{"num_hidden_layers": 15, "hidden_size": 256, "num_attention_heads": 8, "num_key_value_heads": 8, "head_dim": 32, "intermediate_size": 512, "vocab_size": 32725, "hidden_act": "swiglu", "norm": "rmsnorm", "norm_place": "pre", "norm_eps": 1e-06, "positions": "rope", "rope_theta": 500000.0, "rope_fraction": 1.0, "qk_norm": false, "attn_scale": 0.177, "bias": "none", "tie_word_embeddings": false, "parallel_block": false, "init": "normal", "init_std_qkv": 0.0494, "init_std_o": 0.00902, "init_std_up": 0.0494, "init_std_down": 0.00638, "optimizer": "adamw", "learning_rate": 0.00163, "beta1": 0.9, "beta2": 0.99, "weight_decay": 0.048, "lr_head": 0.00671, "max_grad_norm": 0.5, "warmup_steps": 504, "schedule": "wsd", "decay_fraction": 0.822, "decay_shape": "linear", "final_lr_fraction": 0.1, "batch_tokens": 65536, "max_seq_len": 256, "doc_mask": false, "train_tokens": 574600000, "max_steps": 8768, "dataset": "wikipedia_en"}
Each number is 500 + 25 x the weight over its row's rms, rounded and kept within 0 to 999. Layers, rows and columns count from 0. Numbers have three digits each. The size before them is the row's rms in percent of the matrix's.

# gate: layer 8 MLP gate, 512x256, rms 0.101, rows 405-471, columns 192-255
# up: layer 8 MLP up, 512x256, rms 0.0999, rows 405-471, columns 192-255
# down: layer 8 MLP down (transposed), 512x256, rms 0.0889, rows 405-470, columns 192-255
gate405 099:508457526485497504483502510541501529481499503513480474486501555542504541462525512474489507517456500500484525453496500475471520522492490518504508477497497514494497485491509520506483471489545497
up405 097:496501535522485527537501483493503518485547529506486496470517525523482490483457528491503529520520491513456496499546495482485516489537499499486472500488494545519495493483505529496556483468511471
down405 100:503487493521523446535491457436515443484489485508491439523488473498486494477521515487481476499533479500502506525539517488471456498484475517476548474510513474524526535500448492518491484522477501
gate406 106:511533443484521476504494493515502506513501501511536546543493475530469461510502514501518518453491482546506486450498496478512509472505535535550500492513415504454516514505467509503527518517480536
up406 100:518455469493510487485471479504519463488547531521487518540491531486498479520508491480514530503461455486505526535520485507511490486497489552497477492475477498492483548478469557493496462479482496
down406 099:515477534512495536497497490501505569523497465502503450502505516482428503537509461465467518510507479426485552506513519518483523525485476510487513510545532474525548499462494501512464497519531511
gate407 100:456483497504446511486512466497484451481493494430509490523585500509524513487461488491492512512501491535474494510504503515465531552552552503473498501521469510542491530480479511537509504509540525
up407 106:448513500543532529497507518488492494468517512510515497506526533494502473492492485500473478501487502518529490513517524529515462510494525493519536531560508502522533491501507455490474522489472547
down407 104:436478503492501528531509514480515487454542496479507522473535508529562518508524495458499516468522479479532528539485521501496458525515536463516524493540517530523491499485535471502502516532528506
gate408 102:511507492498501532480508487524556508477497499475522469455569496527495495486508481516507558519502491517501479519483542556489539574487518475498519518513447484523529533424458461448543537526481525
up408 094:483498504481473491505491489457505527468521509500514470464530519506489527510535501503508485537492523484491486543499474496530503535517554495487500527547502513511480519509528484482487500502522516
down408 096:479491464510533515508498528500490522528547476526467495547472526533482508538512553510528484489477501492477503491488475514508463485482510493462478505488462482495461474455510503459490510471507511
gate409 097:524465462508497518422539506504470472499487525471543466524523502461497519469465475473492500542481514516468519519499468538476497507504521511488492482471501535518513519467497480496498463498544492
up409 097:540501481466491500470486553518470516506490492499496497486525499494510525497518514495470536501502497483493472497470480497455498490512492522527484525526484515499505472493563544481487545508533500
down409 099:517523493471488521522456502524489522476506475511486547491546484547503494520561563503516515472527536465497503475475496449499492521545507495548559543519506483493481511519541483515504514481480516
gate410 107:492489442485520491526556494543558478529518515481476517524544500490510499507521482503486488464532543531471484526523492500523506539527529519510498468493471501513485526490478509520539473491467516
up410 102:489484529521477502525503526478493528502464527453521539484503496507496550473508512467536504493485476507560439505508484478512518527511508479500478501515466475500502457509522523489518487479478465
down410 101:486515495492496538451467522535485481489534523491503436463481535524486477487438562485526489521487453463517491480453454520509438487481530519508544516510491499520513513513522485484455501501490432
gate411 101:492473495486482470540552509530506502495466546475540482501509546547434516460483483512503509543482569495474504518440496506440491478526522485535487499516463505488520516484525471530469478491483525
up411 102:512470542504515502507529500464537514484512502536471523471502511449511510480480503497486484489536511515533506449520491473477440484493489537507517454509532497498502473502456582483509477478455511
down411 101:495481476538505519477512519551537464526503520492464516477529465475553478557486511515521438490504473495556456504523481427534522485474482487480526464489495541501492480537452509506505477520516491
gate412 104:430462499504475514499495496519504523476444522499491504508488528442522496516469478508508577510460505515532468525461483468485501516502547549533504496503494524491508496440487519532437504496522482
up412 104:520511487497552520475509496474472464484501483542516468490455454528488520489533523469547504492486527516480478514508490516513491487554506433534514470478482508483524495509569466465501482533538507
down412 103:488496510488485519469501529530475514520478459508519500476511473464462493503494448483469507464482477517541490525532523494532534512455521488502466515477547532513519495419512516479525485481524496
gate413 095:500493517485481519511493502501486466490518525540490504494498533451545492526539498498473509482481478507499451567553490508472530470524499506504421491490481509496530474492450507484527540490485528
up413 095:523498493501480447489474577485490532524554512463525487470472467465506507497521509476512524477505488511526482493544475482511464454487522512525527489519504479542533494499490462499539497467490467
down413 093:528490472494528533476500464485530510483453524514505454479541538533455483496481473512507468497513526457454517494444515495487535517468482486476492514508479461448501524504537518456493502512532518
gate414 103:474503461440524516495496490513509474479461516489479499483550535516464476517520510515467493486508495512502515550522481531487503510541513492485494518517532492480512538514466471490497500504559541
up414 102:457462498465526473504525492494471547477505503491522458483558510503510465476466494478497527462478478432507514520524486543473497524482525499499519511511524546501490472517480498526524479480494521
down414 101:517542487555444512504507459535496452492520515481504464474492469508530491520488571528509532521491515496486473499497483491481550473510514486507481494506519514465483463465405465505499528500490467
gate415 102:535531491546545475477541506546492519485432507492490486524502487503492494485466517524497472500493487537475483507504513502512507510501517516504481483494472511478439508484524486512526521500493497
up415 092:457453517486491491505488514469519517475501503464477525522485508507522509501493503475532454504483498509524485461551504444508498477479517533485496453498497501515514480531449516489495518481461437
down415 093:499534511510498520501510515503493491486515470568513453493507495465499504496543519467482556464521515493494499454523525540496516517474464466497512542530474500486497518488540479511495519535513567
gate416 099:521498491470556491477474520498486468526451485507479521555480513449499510477491520487483500493524483503480562509464482504552459476508522515507496453496503510483495512518469501502518547501501480
up416 100:515496480494458475474543558496528511478499494511513446474465543580489507505525505530494499488484491519497489512497482487460507470487532486499497556453512502512556483502480476511496521484519503
down416 101:505480527478506535517537503530518479505491490507479488486495546489489505472546488513474527496473511538493479515446482507548495509492523460462535544463528518537565515533469500450491472540528480
gate417 097:470513498517490495446491505505465503499523496504486513496475508476541495519488473500474526485473498486489482492555510478513486530500515521552483492523427517457529504460460476525519464465512496
up417 103:512495490535475486493500474497496476475529499490474493468515473541506470489503505504489463457526507508481467489487493445501505525492512495483484455536528490512528522448494512545510504492505537
down417 102:455503497584517478476506477508497487549498497504523469473500485494505478511473505519494466480517474523540485501462529502496476508450484501555443470527513468465434525521460497497505469492508482
gate418 106:473541481518496505531492486472517452483473468498545525490559504525490497450551472497540496474463474515462523516503463544511546496509519488509532524482484485477549498488511433523541484487516517
up418 102:488511521525470519475524517481504527491498499544499472543503530477460521485519437486497527507484553498465522511503509514516466508491530502524523435518484507492509530501472480501487514479515504
down418 099:519488483511508470486487517499480501533479465484524498551519502520481541489520567510499441503506473498501520480480533494506477475535461509534508479513510520517496497489544487520491499479479506
gate419 103:445517477496506508469481490549496467511484466435538533483544498518516490526482485511528501468524502502523491451522509510506482464519515515469498494547463494473498495478536487520504541518494483
up419 101:485494511511559509537477482490499518505504505485440542492488489471457483504479517489499484445511554543474478489512508457509518487479492520505528496484524448502477494479497486516466489475522519
down419 103:517501474483513535488477484535495479564477548472497501517519520522497509515505572485516487480505532558550529514470467499486454482487482535457483496520494492522505464505513496560465479560509478
gate420 100:469460458465476503466530530488500523499480456494513500460541529504532532439533443486495490507486494520525504535509483473447476545547497519478501475491518471531464523490488499504492487487533512
up420 095:489464495525466526493497474520532518443493567507488522493520528464507494540534477491498484456475531503478496490513502481496491539497537526536489506511507444503489514440559470475493506534499516
down420 095:502517546481519503493470512509473502504511498527505463487487502475534482463481592496487507449553482487498463500493529495474524495534541497508491497507485463518492490497432521511503453518520507
gate421 090:486492537499525487515508544467534513504504488499467488497501514510504533524544454527514492562480461491482464467494466525463474515484529532517528496537533512517480504469480492492522490485497482
up421 093:529498493527483514535521532515504458526473522507502535491491528493529494480480516534516527503505500524524540528514505490486524463494471529512507497447522471481471479512542505489490505456466526
down421 087:517451547457483490560534519474509519483522500514449512491516499505475499514509443484524482533511480462497516483519479523476472519541534519512487518499546496497495500516502485491500499520491511
gate422 105:522503470502520463460554505523536511518500478503527514496490514555511488470478488535495496518473546494506477485534494482536507458487511482544514445491458488450496514513513440421525503525497522
up422 109:504512526517483469519532433552517488521502466479500452437477493516519490525489495510499501477457522493508483483526515487542486499523504481516486462501512485490525475481526492479492454545494524
down422 113:547453538463508483510524511480443479520498477523515474457513480494480523495481553488540486502520443489529461507502509540523487508484498496465507511518476493508499496497518543444522484533524487
gate423 093:494476478464496574519501545548506464535489466464500494501491450497534510493471521538544508471508483442513523548495525457542537492518483563505504481502479502497511498500500544562524515486506475
up423 097:490480539545487498463508481488475496454470520455498547467532536493508471494514497497503468502507491504507475496542503515515562510540521476451514503561467548484485490476523534511498518497484528
down423 099:500521502489489541507461527509503460483498490486494477506512532475515476515456588531498495479537529486504486529513504481520493528526525481446508510524476463497509512504505518516503501517496493
gate424 103:533489496480530536497485482530498494508479536486507492541463498511524536521475526498492483551497491525494514487518454510539556473487521475502500478450462461447516491519499521499522464523497494
up424 098:508545504496506468489491524488495493467516488479500536501537472473507491486530507498517535453499501479473517526478503519478528503482492475521497536463509479483486546498516496506486493518482529
down424 095:523497549541514479535464497477518514513477506480535467495506552539500517526489460524542477475438486485494479531492501515519457491511534505472493476525473517507454491439519503466549545520515508
gate425 096:504467461448466513502533515528504516499486548484538538493509514531519494438526450488507496490478488476529478585532447492506506474505549526493504478523460521478520481419482517513504491460510500
up425 104:487494489480529478475488499496489536532484517501513511495477537511497513485490468470523486496503513506510594510510480491513558506516503521520457530465500542521485509473460497501462500479464509
down425 103:518494494547529486466493511453490500483503500511516503476492542483524514497524514491467438523512531505512524499475533481489517539479470492512468519544469512467487494485527461504502526498500484
gate426 092:521522529460481471478563494532498521501496520532526519494471504485553516484517475465511506498506515483452461450522508488480512469547489498511489449498504541450469475477455523491514481484500525
up426 089:526484508484533490485497498529486499478507468454476482490487464511491492521469514513529479481477459492485525491542542490470516519476500486523491491519494501483541517492511464519501532458460500
down426 090:501532474468475532525488483502508528497541513525513467531504443561498476492491513511500502500483524487496461493449471540503544489459528485501488497453489520545517495455495487520510542515493472
gate427 098:480503502505481472550467494494535499497493467475478505547482490516497478535480505473546437530487528515488507500485531514493495454500496459487529478498505476489510520495452496478495528463451554
up427 099:540501508479511504515564473495514480499504475517471521502514483493520487453547497487530520503453509486491509556505479512453498518506542520526510468474520518503496515474495480483510495517467552
down427 099:512523487512476506508521500525502535477497492467507487491473472500508494482518526517518456513494513524476492463461501566508489493525499498473490514493528485519484484521524503532516481483528548
gate428 097:536518459480503526527479519526452486505486472462466509520537516503511517483513490509435517435492488545473561504508516514519502504463526527500503443481527461504514522485512489514536493521481488
up428 097:478518520464512552502509503504467468513494496511482496482581551518514468495404508493482501531497486473547497492504500492485485507517513480543503476552486496517502457524518479496485467484527498
down428 097:473548493484521518497502485489504490516494484514506512450480481524472549495502411530503496510489534526497515532482499488531515521425511506501526498497519465508491520436500498531480517532492511
gate429 088:547469473514469461474469519512485503495499534510547507488478470463497506538498490461469514491481484501516458508530505497474468536513500507487504517516413538503491458541503518483498513529504499
up429 089:471500524541544495520487503478491496499497523486496492522481518498495480526494491500515479471510527497506506530522465464505472472511500520452497465513476543476457488487509489500525471471473502
down429 089:534505489457473505504520522549516490496506515502500506496504512534511494476471543505443508491477487497492502478508513521496499559478527505509484523491503509511529461520508493505464542494501530
gate430 107:545492478503516537490489500485529482486525489478491504505529461486545505495481470517471497525502468544478532508485506532502510528484533506486496521507468455491520492489465531487529490508519540
up430 101:485528488496510497550531474498511474487508488499489516427468505494481497478484486468458482476476475495496533477519531464481503463486467494459556524517547522475509495508508508498492486532480446
down430 104:498471491469508472507486490515480515534488518546496472528477493498482505543509460491463525516484477479432484509526453463549504477521475490486511514510499489498484456515501487502478521497501503
gate431 101:516478494453524476471521490514492517536475488519519547526500544559478515530501508525502511468450465513513510510503469519520493497536526499496510496531451490512522520449480475530516462502480491
up431 108:509551507481507506501522562538498520492515494476504477551496500481513512520472524512479502521528519516484515531506516524454496477467510541541507453507489467483464479518562494473475552486506474
down431 105:539508464449528483493488529501467518490487495451502525535513501555504493539507462488493459496465532502488472477504467493499500523489532486503479500494504475495536499502516472537475495479493484
gate432 096:488476468479498461460502532494464482494501467524475470521504515519489512483468520541495499470550532517472512511480483490523526504527487522461536472483491533447556452533520502476519524514515487
up432 091:497468482500473499513488510527533485512528520504504529498514502486525526488520507523472524494522542524565459545529482480488494527480478518477475514454484467480530509487500534473487487463475509
down432 095:529502540523481562486523516515512478493494476495527544474465500523497507512518449467480489501466459486498518487518516517508469548464513462499527514512448476520481535444466479498495457529541501
gate433 104:499494512506499501511517491490492523494478456482490502471510497511473514449547498481500492541490495511470503490438489489508501466533521498530500445488514460486502444522498459467470524478519500
up433 108:483495524554488488483505456509480486480491526484549500466523524504465515460506485480481500518485495487515523496477509491506514516492488479468508492544476499536452481496465500546486520448493498
down433 107:474472498539491539503522493511486467490519526494556525476487548468468510467511554474501520526504522510472503476534489483496480493529509488525481454508484498496523471582460500477497509508481494
gate434 100:456525519541480519480495478498485471495525520521516530470470516490470517454521487477480517502473541527522547501468476479530495513497477513492491493473487483481480505498498516521500509535480513
up434 095:509465463506556515486486547490530525497466451525485482477453486452439529505494519529509512491480514464512499488487472489491485471493490507526515460482493482513502470536519505472530481504515483
down434 097:469504510526511495518527497507488459487511514485499562502535536480508480518541552458492519512554503491544509502483480519534540525503511498508503496476485498467490526445474515494476461546492497
gate435 097:496496504470547505540535508509505471530459439515512506556479509498505502486538503490432484492527495503493523472461506493562483520500502535522475488527502499493485471523533498499477535483509518
up435 093:542486516485492503526490484492510485477514549500467496469499544506524475528524503522482520509484499535550447512506516511493510492512500448490510487479476508472474496496507504503534465529462517
down435 093:483534478506511475484498502490466491541477470553486530514511523483532512503495585541488483479532511528465512486496521526552533505466469534522489476536522484492453505551518491510446524501485500
gate436 094:464473494496518464471531515504498477493543548541461480452478484484523481508511494516495480490473514501518510506508522495500528508523537512503472493496492513485484506491493487519507513546520528
up436 095:550487494499516490502533473529479534538490523544496521452511511527495506477554520458453483483493516497468509486483536535474516479529518510474536529503525482503508510516511484461435508535502514
down436 096:495485468512456492469516492471454460420498516443503478494513497465465536508489487480532471512532451460507503519493453452513481503505476493496468527478507475496548476472496524467562529525499477
gate437 104:497477496501468544487477500540494461501509517511503510482498482529545481444527478519490495500485496493482500531476510489503524501511546527484501477509498518480510477471468482501519457511488543
up437 117:543499545517526493503485500477499495484533449482473492466498491509494531473508475498507505506458516511549522494519468461458499517513493508483489488454535548532492498513521505489505525456488457
down437 111:516528535491577487519503454489501520491537484510458504475490537534472473534509413508489522524537539513520472483511481475482475504498486459482472473505511495478475518474464489526513550470505492
gate438 105:484471497513552475518536514488510543527496456461519470483553490556516510487480493498533489479475465514519547482494499508522528495502563482493487465499489458479505510519513507465492505494488534
up438 107:476484472494493538504528504477485557524524467434478539480524492496495501536505512499504491543496500500467553483496449512492515487502518496502545486530539487497497477524466494492473505513531471
down438 109:510520497492477485458477532509483442470504500506517515498505482501495490516477537491500558544522535525482531532475440510502542484527485497474542511522509492520463503469507528523483497492536488
gate439 102:485509530475574507504521491518506502477461464493494501492508465494501490496497480491517492516498490516456490516472531508490514511537482503513532500508497497474531476456518485472496517512493524
up439 101:561512466508524489485484519506507530505456483479497504539458556523457493510524491494510518535468526507507543498498446502482495487529477509505439475482510488501503521483524510463474512469526503
down439 100:504481514511515492531514507490488513479504476494518502513546562507525518467505473479513508515532518485491481526502493535467498503501524504551503522502518483510457532511491491510509492488502497
gate440 099:517489492474506485449507486501475498549489483504524500480494526535520527525537476487471523530458494506496477473530503483458493505490523487524519494508473469521567535476547505515478465532493481
up440 098:486515518467498523505470483525510526516532484494509474506513508521493473533520493462512488502463499480471479505458524508526499475502497547472526511494477483477522496527467490534482501465501511
down440 100:553478496529464554495488476476481508499526510515489469456545476522482525505479536476517477486518525513539474544488466561496492532501491504497498483508488448522524502488479470513490511504513493
gate441 097:503489505479506501507495516530502486515462435528484485503483488501489502518481497481488494500494471496474500461521474507547492521482488527501541497510464490509499509525469519507497457511541462
up441 097:484514489475484442528478513537509498520511515519464519526479511545513495526536458506503517518502487515543513508490483480500467478511499523492494487480482490480543532526485493485508466481519519
down441 093:490524483510504497489559528435509492511509519516514486504533486483493495510510584506463530494504489511506477496491521500450527486504521518487472493484504535521479517469477482517480535520521451
gate442 098:519526486511518490521546536464451494521514454512519453524519489510486509501514484499494444506527527502476487562478497498489556494503505503501523514466510503517513523475498499487505481492522503
up442 097:528474493499536501503517542500492543481506405463510428502499486503501498491484491510500508471538524486500514461513512464518486497483497464488519511524470471539491496485467516501483494509534507
down442 095:522494517501477466506491480505517503476506570528480457525519501529481491516524537538488511494449502511526468483496521478474485487503498453516524513523532500474529498478517483511491494510459513
gate443 099:495534480486519494503499466531532501519516495481495537537518467473464459503490486509470456529541483539496525513435527553433545500488490496504466544533501475495483505505481475470486514482526547
up443 095:528530473498513456503492487514477507518540551542518504508491489497513501516526506481494527541467532548501485519447549555469483511513481495497471496524511445547501514493470502515485488474545476
down443 097:463487500515496489480478544509427530486466480477522510489462533480521550466523586473537542482530549487460517564490449478504495490504510495488527458490504518527528529468491512512501488455490447
gate444 099:498491519504529559504507450505471502492512479530474528477514537522486480487466508489486504514459447524501480523475519535471515493511543509497493494505498481490503473504467564481493505559478502
up444 101:502454532509517511536473524484481537493539458518461462514472555509527497469517488501539470503482549516525512520544526410495507498487499468510453494549495495518531513476478501476492519478480486
down444 104:496490496507542478510498491521504550526495483492498521501469480509492500469508509494545506478472485505462516488494461484492506478501498469473478491476513448511448534454484484493467518472467515
gate445 091:474475464464525508517509506505522507521511498501528528541462491515483454525480520535511507492485490532494457516464496499516518508503476525516514486488514482498502537521534543474507468504512491
up445 095:527476519528518464548526469495494548517494526505516504473483496514509493520431462526505471534477509502503497489480484495507466528524467504494483507488489485519479501537500521505500496494528516
down445 096:523491513510506466485482520479474513430513524487489496458514499519472475409476510516536476564478495472526503503459460545506501507519520467543484513488511489468489512529446477535531492519485506
gate446 101:501480452487504536453490533472443494502513505524519511476503528479508514526502476509474525509518503498511509505467478504544481502536531511487549448469484450518545485467516478461502482543487483
up446 097:443512456499454518518463534515483492506502541499532523508514463482505475483488483450513514488488513531492476457523495484512518514492463516524503567517519455525502544503505534489499480479521539
down446 097:488502468520502486513493515508490484472512462513507539543494499516481517486474395472522484527468470496500475523532479466501492486526478510504452450493527460444514488555506508504474445505464459
gate447 095:529532461484522494491492511476471449534512476516562490543501519498460501468472521527475503526510491531529522514488494473475510476537511487441543488492498531512505506478503525504474466541524475
up447 087:504524490493497505500535489449468494526519504504530499511493492481503486532491497504499501533517490501522477468504519518448495495493520520441552450469512514542490509481450514505489468476486537
down447 095:471475518492476534533523501487573505497505539506517488448499449521502525501520469493518475528480484446492500477474521519503519528481472504524474529538480521483491541511479524523534528447494534
gate448 100:470445480525465520482537485506555530480509512465518540507543520486441494529506469478501507534491483527502496527472480504444489493495528500490486498522469505491496564451489488499499511499501509
up448 097:474492498515472511567524493547495494500494527490480469490552505501504476504529506499537489548510473501471522525486476469499512504489488530442500514485490499510481544493473524470537496486460501
down448 095:516520512502517506509482496505467496516480537525478433483517491513504506487480662511532505490497477464502474467506491456526532502510502542478463518509511536542502485556498532465497475496490502
gate449 100:462493490506482507474489510520510506500450474491503504514515510501505480456457486480481478477488475467473520466427508501498538515466515479517507470550521502499528523522492497516467527473500477
up449 099:499472529514519509517528467479484523483568483499450518500520497534482485484525491505499491520560519474532459494563491464511504512510519486509507457496513561477472481501480476512481541459517477
down449 100:500543498523515478518497452534529498474528527502550499525484504523522520507463421506503535498457482524449510506526507491471488527482489509475497472505527479497504516550492513512519516476516513
gate450 107:486524467505477445491497481481492511531492510467530451496464523494464491501479484506521533497490495501505460490519447528528509510517537503552500492545475502472492508494498480522485550479547515
up450 106:502484533487492527487520469530489504521497504548492475526491504495523481518524479501466482510518508495522523509490547477545525471500528481516497505479518510498501452508508454441473511483527497
down450 107:518490527464471570493503479529560501504518491517505529505531529480499469503469457503433519487501480497513491489504499518503493515472506479474511504465545498483490471480517525536497508461493492
gate451 107:493506531520478503499501496498528519493519548483532517529483489454495503465491497501506514508497483496500532497485449514479481531506488511554466493483491543506481470488464468517462525490532544
up451 104:439533519479514518468499498497485549546509488464475516476510485484477467505504491543462514527524515468530510442517541488516541508476499480521518532508476504502452529499530490511495503507507528
down451 105:518522518464523492511494522497488492477514452538459516485492510487481513552515439513529519491495506475530523504512504514502530518470451462476514504513480460471456509477533493538532522486523513
gate452 094:519532489492511506487498511529452485513501531459501522527564463485507514490470534530488515458487480480493493510509501462511500543558492479523502475424533497502485498483516529473519477506530485
up452 095:513537515518487514488505515514470471508499510481497582516526494487498490517489517521485505449529501462503510499475449519506513532517483503489503507476548482536479496526502539450478477500517508
down452 097:508497519513448484517466496510530491475516484534524489526500500535478494492502555476531481518488505522499465494492500518445483493472546531528465500548506472520515428457472472455515523480491491
gate453 093:496482518494498496492532521473493504478502520512510484466492514447496467500490519501468552526465467505488495507530508487476518477512500519575499444508501515484516546500488514507495501486536484
up453 091:442480508536494521549532499427482479492528501508486524488513521530507472481484482461498496498472459513511530527514483490489505489531486496514491515471501506508500496519491461441436509457460542
down453 093:571488488471533465460521516527517517475532463450509472522503481483494518511536535518480490532489513515461483453476515489506507459478505486464532499473522534510461470458514532537522497535519484
gate454 101:517524473488532545513531511518547494540471490543511522536507520512507489451520453481454530516471459515502488506517541483480572489497476533539495485496482500489507531515521495479501504458473523
up454 102:518527484511521475532547496540496518518492459505462467525503503506519499449471496488471453518464509493444517521541492506516496488441502542529501497516480443496523452512470470505525521481451488
down454 101:507480440542483514534503460518500533525492465485481492522492517474515467501468512494490506485489520489489512513512506495539505494490531511517481541490500465490499503501482492485523514541484495
gate455 100:492490509536515491494530527507530478494496463514512532477469504525489506496506460493476522527535515500534497493491522467536478513501497523539516494505500510517444522516534474493460471477531501
up455 104:527488487502536515491541495510519445507502502524514501516501472509501505523491506515489457502535512455483503483493472462545482514513535445470482506488511487505488509522487458484515518521480521
down455 101:513473500479456509492506505478475478522494494468512455509478479519506500488481599493490529474468455521498528502549472517504528547540476476492536487510485498474533508522521449460474498555533507
gate456 097:505508503520503468515472460509511476523533485498501511517508503507456459512500469479512510495496512507508506549459508489503502490493476460473494536521482505466487474484498478534506449563509478
up456 093:533556519479501484506506473557575503471514516486476522524459521561482503495569473495466502480475563509521484523505471487469531533499505508493529489529508548495472499487531478501490456509496464
down456 094:450518461521510533474472492491475501513486526505555501496492462479517496487480573529499508492488523483469470485534471544496501536497462515497510514511488516482463538486493562566515501494478569
gate457 100:494478454515468521509474485516537509556508485498519523487479548524511459455478501507508494541519524468471499533497489465474524453490523541451467515502484501493502513537537498499509460503525511
up457 096:492529473522433489520506500547500483515536471474464490510515528517471444510495506525491523496510491532499528489477494498481487462507524481490476507485468491517498541498500510512512480503521493
down457 099:501514534495500514513453473498472513501490458462493499477503483470517533506515515502497503513480503500548505489515473480528489530496485474452522494486537519499495479442476510521504486523507427
gate458 102:502482491490507479501512493540524521488479510501486530477504493496455496507494509477465503475510460536461473499463505484545507493470523516547479497485466476457494489503510502504497483519502518
up458 102:485478486513480498525493528531447513510480474498455519563530506483511500537502502488491514487529532513477451451475508479473488493456503474505497476529527493527482527533498511513494521522517469
down458 105:458488484509512450546487510464465517496466476519503487530511487492529527523487519515556511511572509465492539483499494508474494482490500475458522438513489532527502497477496506493517530515523485
gate459 093:477507466448514535506515503518537528515500494488487532497484521507507490497521519476494542451519488512504466529509530526536525521481562443473496509523482475511505494521501497472474487509468452
up459 098:482479509487528456500556505475474519537518468547478519530450554509485523507523505473489487482515531552508455522485506474515501500451501503522482537488498493525521472540480487495456467487491461
down459 101:514464526525497442509529502476462431493508498523492472473484520488502501488529520528502490546438478477490530484496510458496475489510481514545509483491516502465471503518495457523512509483506543
gate460 095:508493483513432472463479523481436504498485501472525501466504505443508526529511483501499501510527474554514509476524501476474527446514489514541500496534463497499488527503514521518466473524527514
up460 091:485464485489521551476514488482527529520488475480494492519432522517486533452483528503502502529474515483488494515488467503498475502442518550509484468525528506469542443558443531506524508476472527
down460 094:534588523498521487530488517548524516519510495456457477542528463468486490537475455555489506512515520522529481495515522513531496535539491474524538521526493489506453503503522502476514546507506488
gate461 092:487456477505515505499557506519489490502482493533498509490519477469515514511480525558495460487495478473466471532532534486490490514525463508449520505503519489476500533540523489541501484524437504
up461 092:500487527479500490529467511514549471471518490483554554484474482505478495481529508492532548507501494551484514496493480525484478484464464498531483490471463512436481471513460494506497495485513524
down461 091:507517473515533495487551497488484511519499492466486468525534518491532479536451457524474499482502516461522509525509537456497537529540536501457496468524544505569471499518538472520502495525498495
gate462 103:497494479501525501501503534545555473546495480469500474523508468503480476462488495492504461521510465508477500567472497498498522512511540493527513478509495479470530514502502480512500500522480504
up462 106:544496477514490500536517543519483539540502512523509477518492515521505530470505492509506492535480466457477481505507482510476491486489467501507508492506509531498514486501498491499501530532485519
down462 105:570490517482507508498505540495499512526455488566500491515478509510482533490464536541527529534478456478506550480494492507476472485527455531499525508471495490502535490506511481482477518496513513
gate463 106:525543520498515522518455509501505509472476512499491485530452467547495504517532496469529550530494476529522495461486511525509480486469476493534531464518457496517522439474466466468487497480516499
up463 103:544486486510479530500469516496539493449465531505507514501516521463498448510471496533504534552461486489520515533504496512472484480482481481549501459483525444493551484507467527505520507507497469
down463 102:496503537463505455516489535491469484471515471500542478518500532507503557485505436534558473527491522555472505503488504526537488476494508522545453486454493507456494497555477580507473502459527494
gate464 087:515526508483529476493496505524482479501462462536534493482465510450474542505547547511511480483504473485486491521493504507506531535522476513487511526473525456527475513476477504536506510488476483
up464 089:507520496522517503496532481509476543515517490490470486529535468449503483521506527541480505532513522488448518473528479520478529518534514461494468522483506495493549482526536470477493518502532531
down464 084:503522473469493523499465500510554458463484519511512488478459507487485532448522450496492500499469515512523506535463517521506516468485505549518506505496511503470503494474477508538502484492466475
gate465 103:505528534445506495493516492524516449502479520515526523487536491484480472478486516526461500500497499544468444515508470553512533532514460499509482481559467489492471524499505479514524556487521509
up465 099:524483534484526482483491519505495500495496548474465468481453507503473499505483494519507550499517518498534514512429521479512491494515486478502496509469504518482549467489489512472492470492479502
down465 099:571496478485498527482511502500513486497520559523485544480518516491479487459471450488490490493511509494509531523475519507536523434487495501478504515488525553482497479466488500483474483537478546
gate466 099:467530486454479477466524480478492537527480433478507500516494489510507451499465494542508494501513493495449502517493484493514495528486489512496529493546495523470505538522479490524501515496532506
up466 105:555482531475509494497500501516512503497486503534516503535533522522515539490507525564474522529457462496487555485500486500480490470496489518496545496486488546484517515517489526499515525551498521
down466 105:514459483528443492548496530466465501505526539544526503482519496521497560442465593534530530516498475485472512504503477494496509476510472527510553507523457490512492482556484462502506506499488528
gate467 106:509518426500527504478498507526512492496480516478546518534510455496455501507515473478544449520558483525507464536518507521546510534523506491532513517530482488526523518479499487493509461476521556
up467 095:488497495486484520511514469496509512541475475513449497475493491524478470483496481548514490517498507484517509465531485498505495494492561510505535547522513489453538531532490491454456499492516510
down467 099:500515468501518499488492503503502496473510540471519527489497503480511515539508550531521489497556464522478519537524490502500495492530500538484467496484481489493519510453516514492509480466473540
gate468 092:515481478468506481486504522544565515441485502544523511473537545469523498505488534496513538464512476509518445529497487551504501492476468478524465483511522501444497476487483535480509485465493477
up468 095:486505501537508505487481492491484469534489494534507477493525454525546551513509462475525489525458485524547511487537461451531483526519472484496554512506497448512509546526478528557472503460536482
down468 096:507499497477497469503500484524522531508493501499515524470501545445475454519526504499484481490493505512464501527511535554468517486473505481517461505496512503493524469464533458449500483497516482
gate469 102:511465489483509488503508510488508528522478491479483532525496546497507447493511484478519505525542484483480513517498504524512513561530552526545509441519490473470515500486520530479499506493501508
up469 108:446527487495474517526531467509515447524463505470476503511542495488470486533450498486481509475532498537524473550516482508511517487522465477450476515537517499485476490530477492536550511440504453
down469 110:469494469494500514469489510514525484519436522477476518526517498493465493512491473470508542476553526466492475510507492511532492512541494538490483512523504509480492517521491541524526480486466506
gate470 099:461505474451458510507469484524504470468496548491520502536504536491505521493544489483480532519534512531487506540452513513483563512532499522475516500539476517494517512495500508484472475460504552
up470 099:520473467462480504536471522502496521527507512495550490474493529532504514497510526460513513454469510477461514507505505504501537482469465516452491497512485481512505482488471472551494471500496484
down470 098:502493527516498550513520490466518494509519523541492493524477500507503518515464539515486563519518528496494580484495468500527463480495517499507469494516513514507477461554584467513500476458494526
gate471 104:513495522514498493448519492531506470496473467477483456522521506481454508507494501502530558556470491542452531472495492511556506520519485475485478493466490495498578511465536517508479506513489517
up471 101:527460483472496487484506500455490514500519515545506502509486499520522521453504499461467469517476550486478534532508497522487462492529527536465486480530501512487477464530516492480517490502528478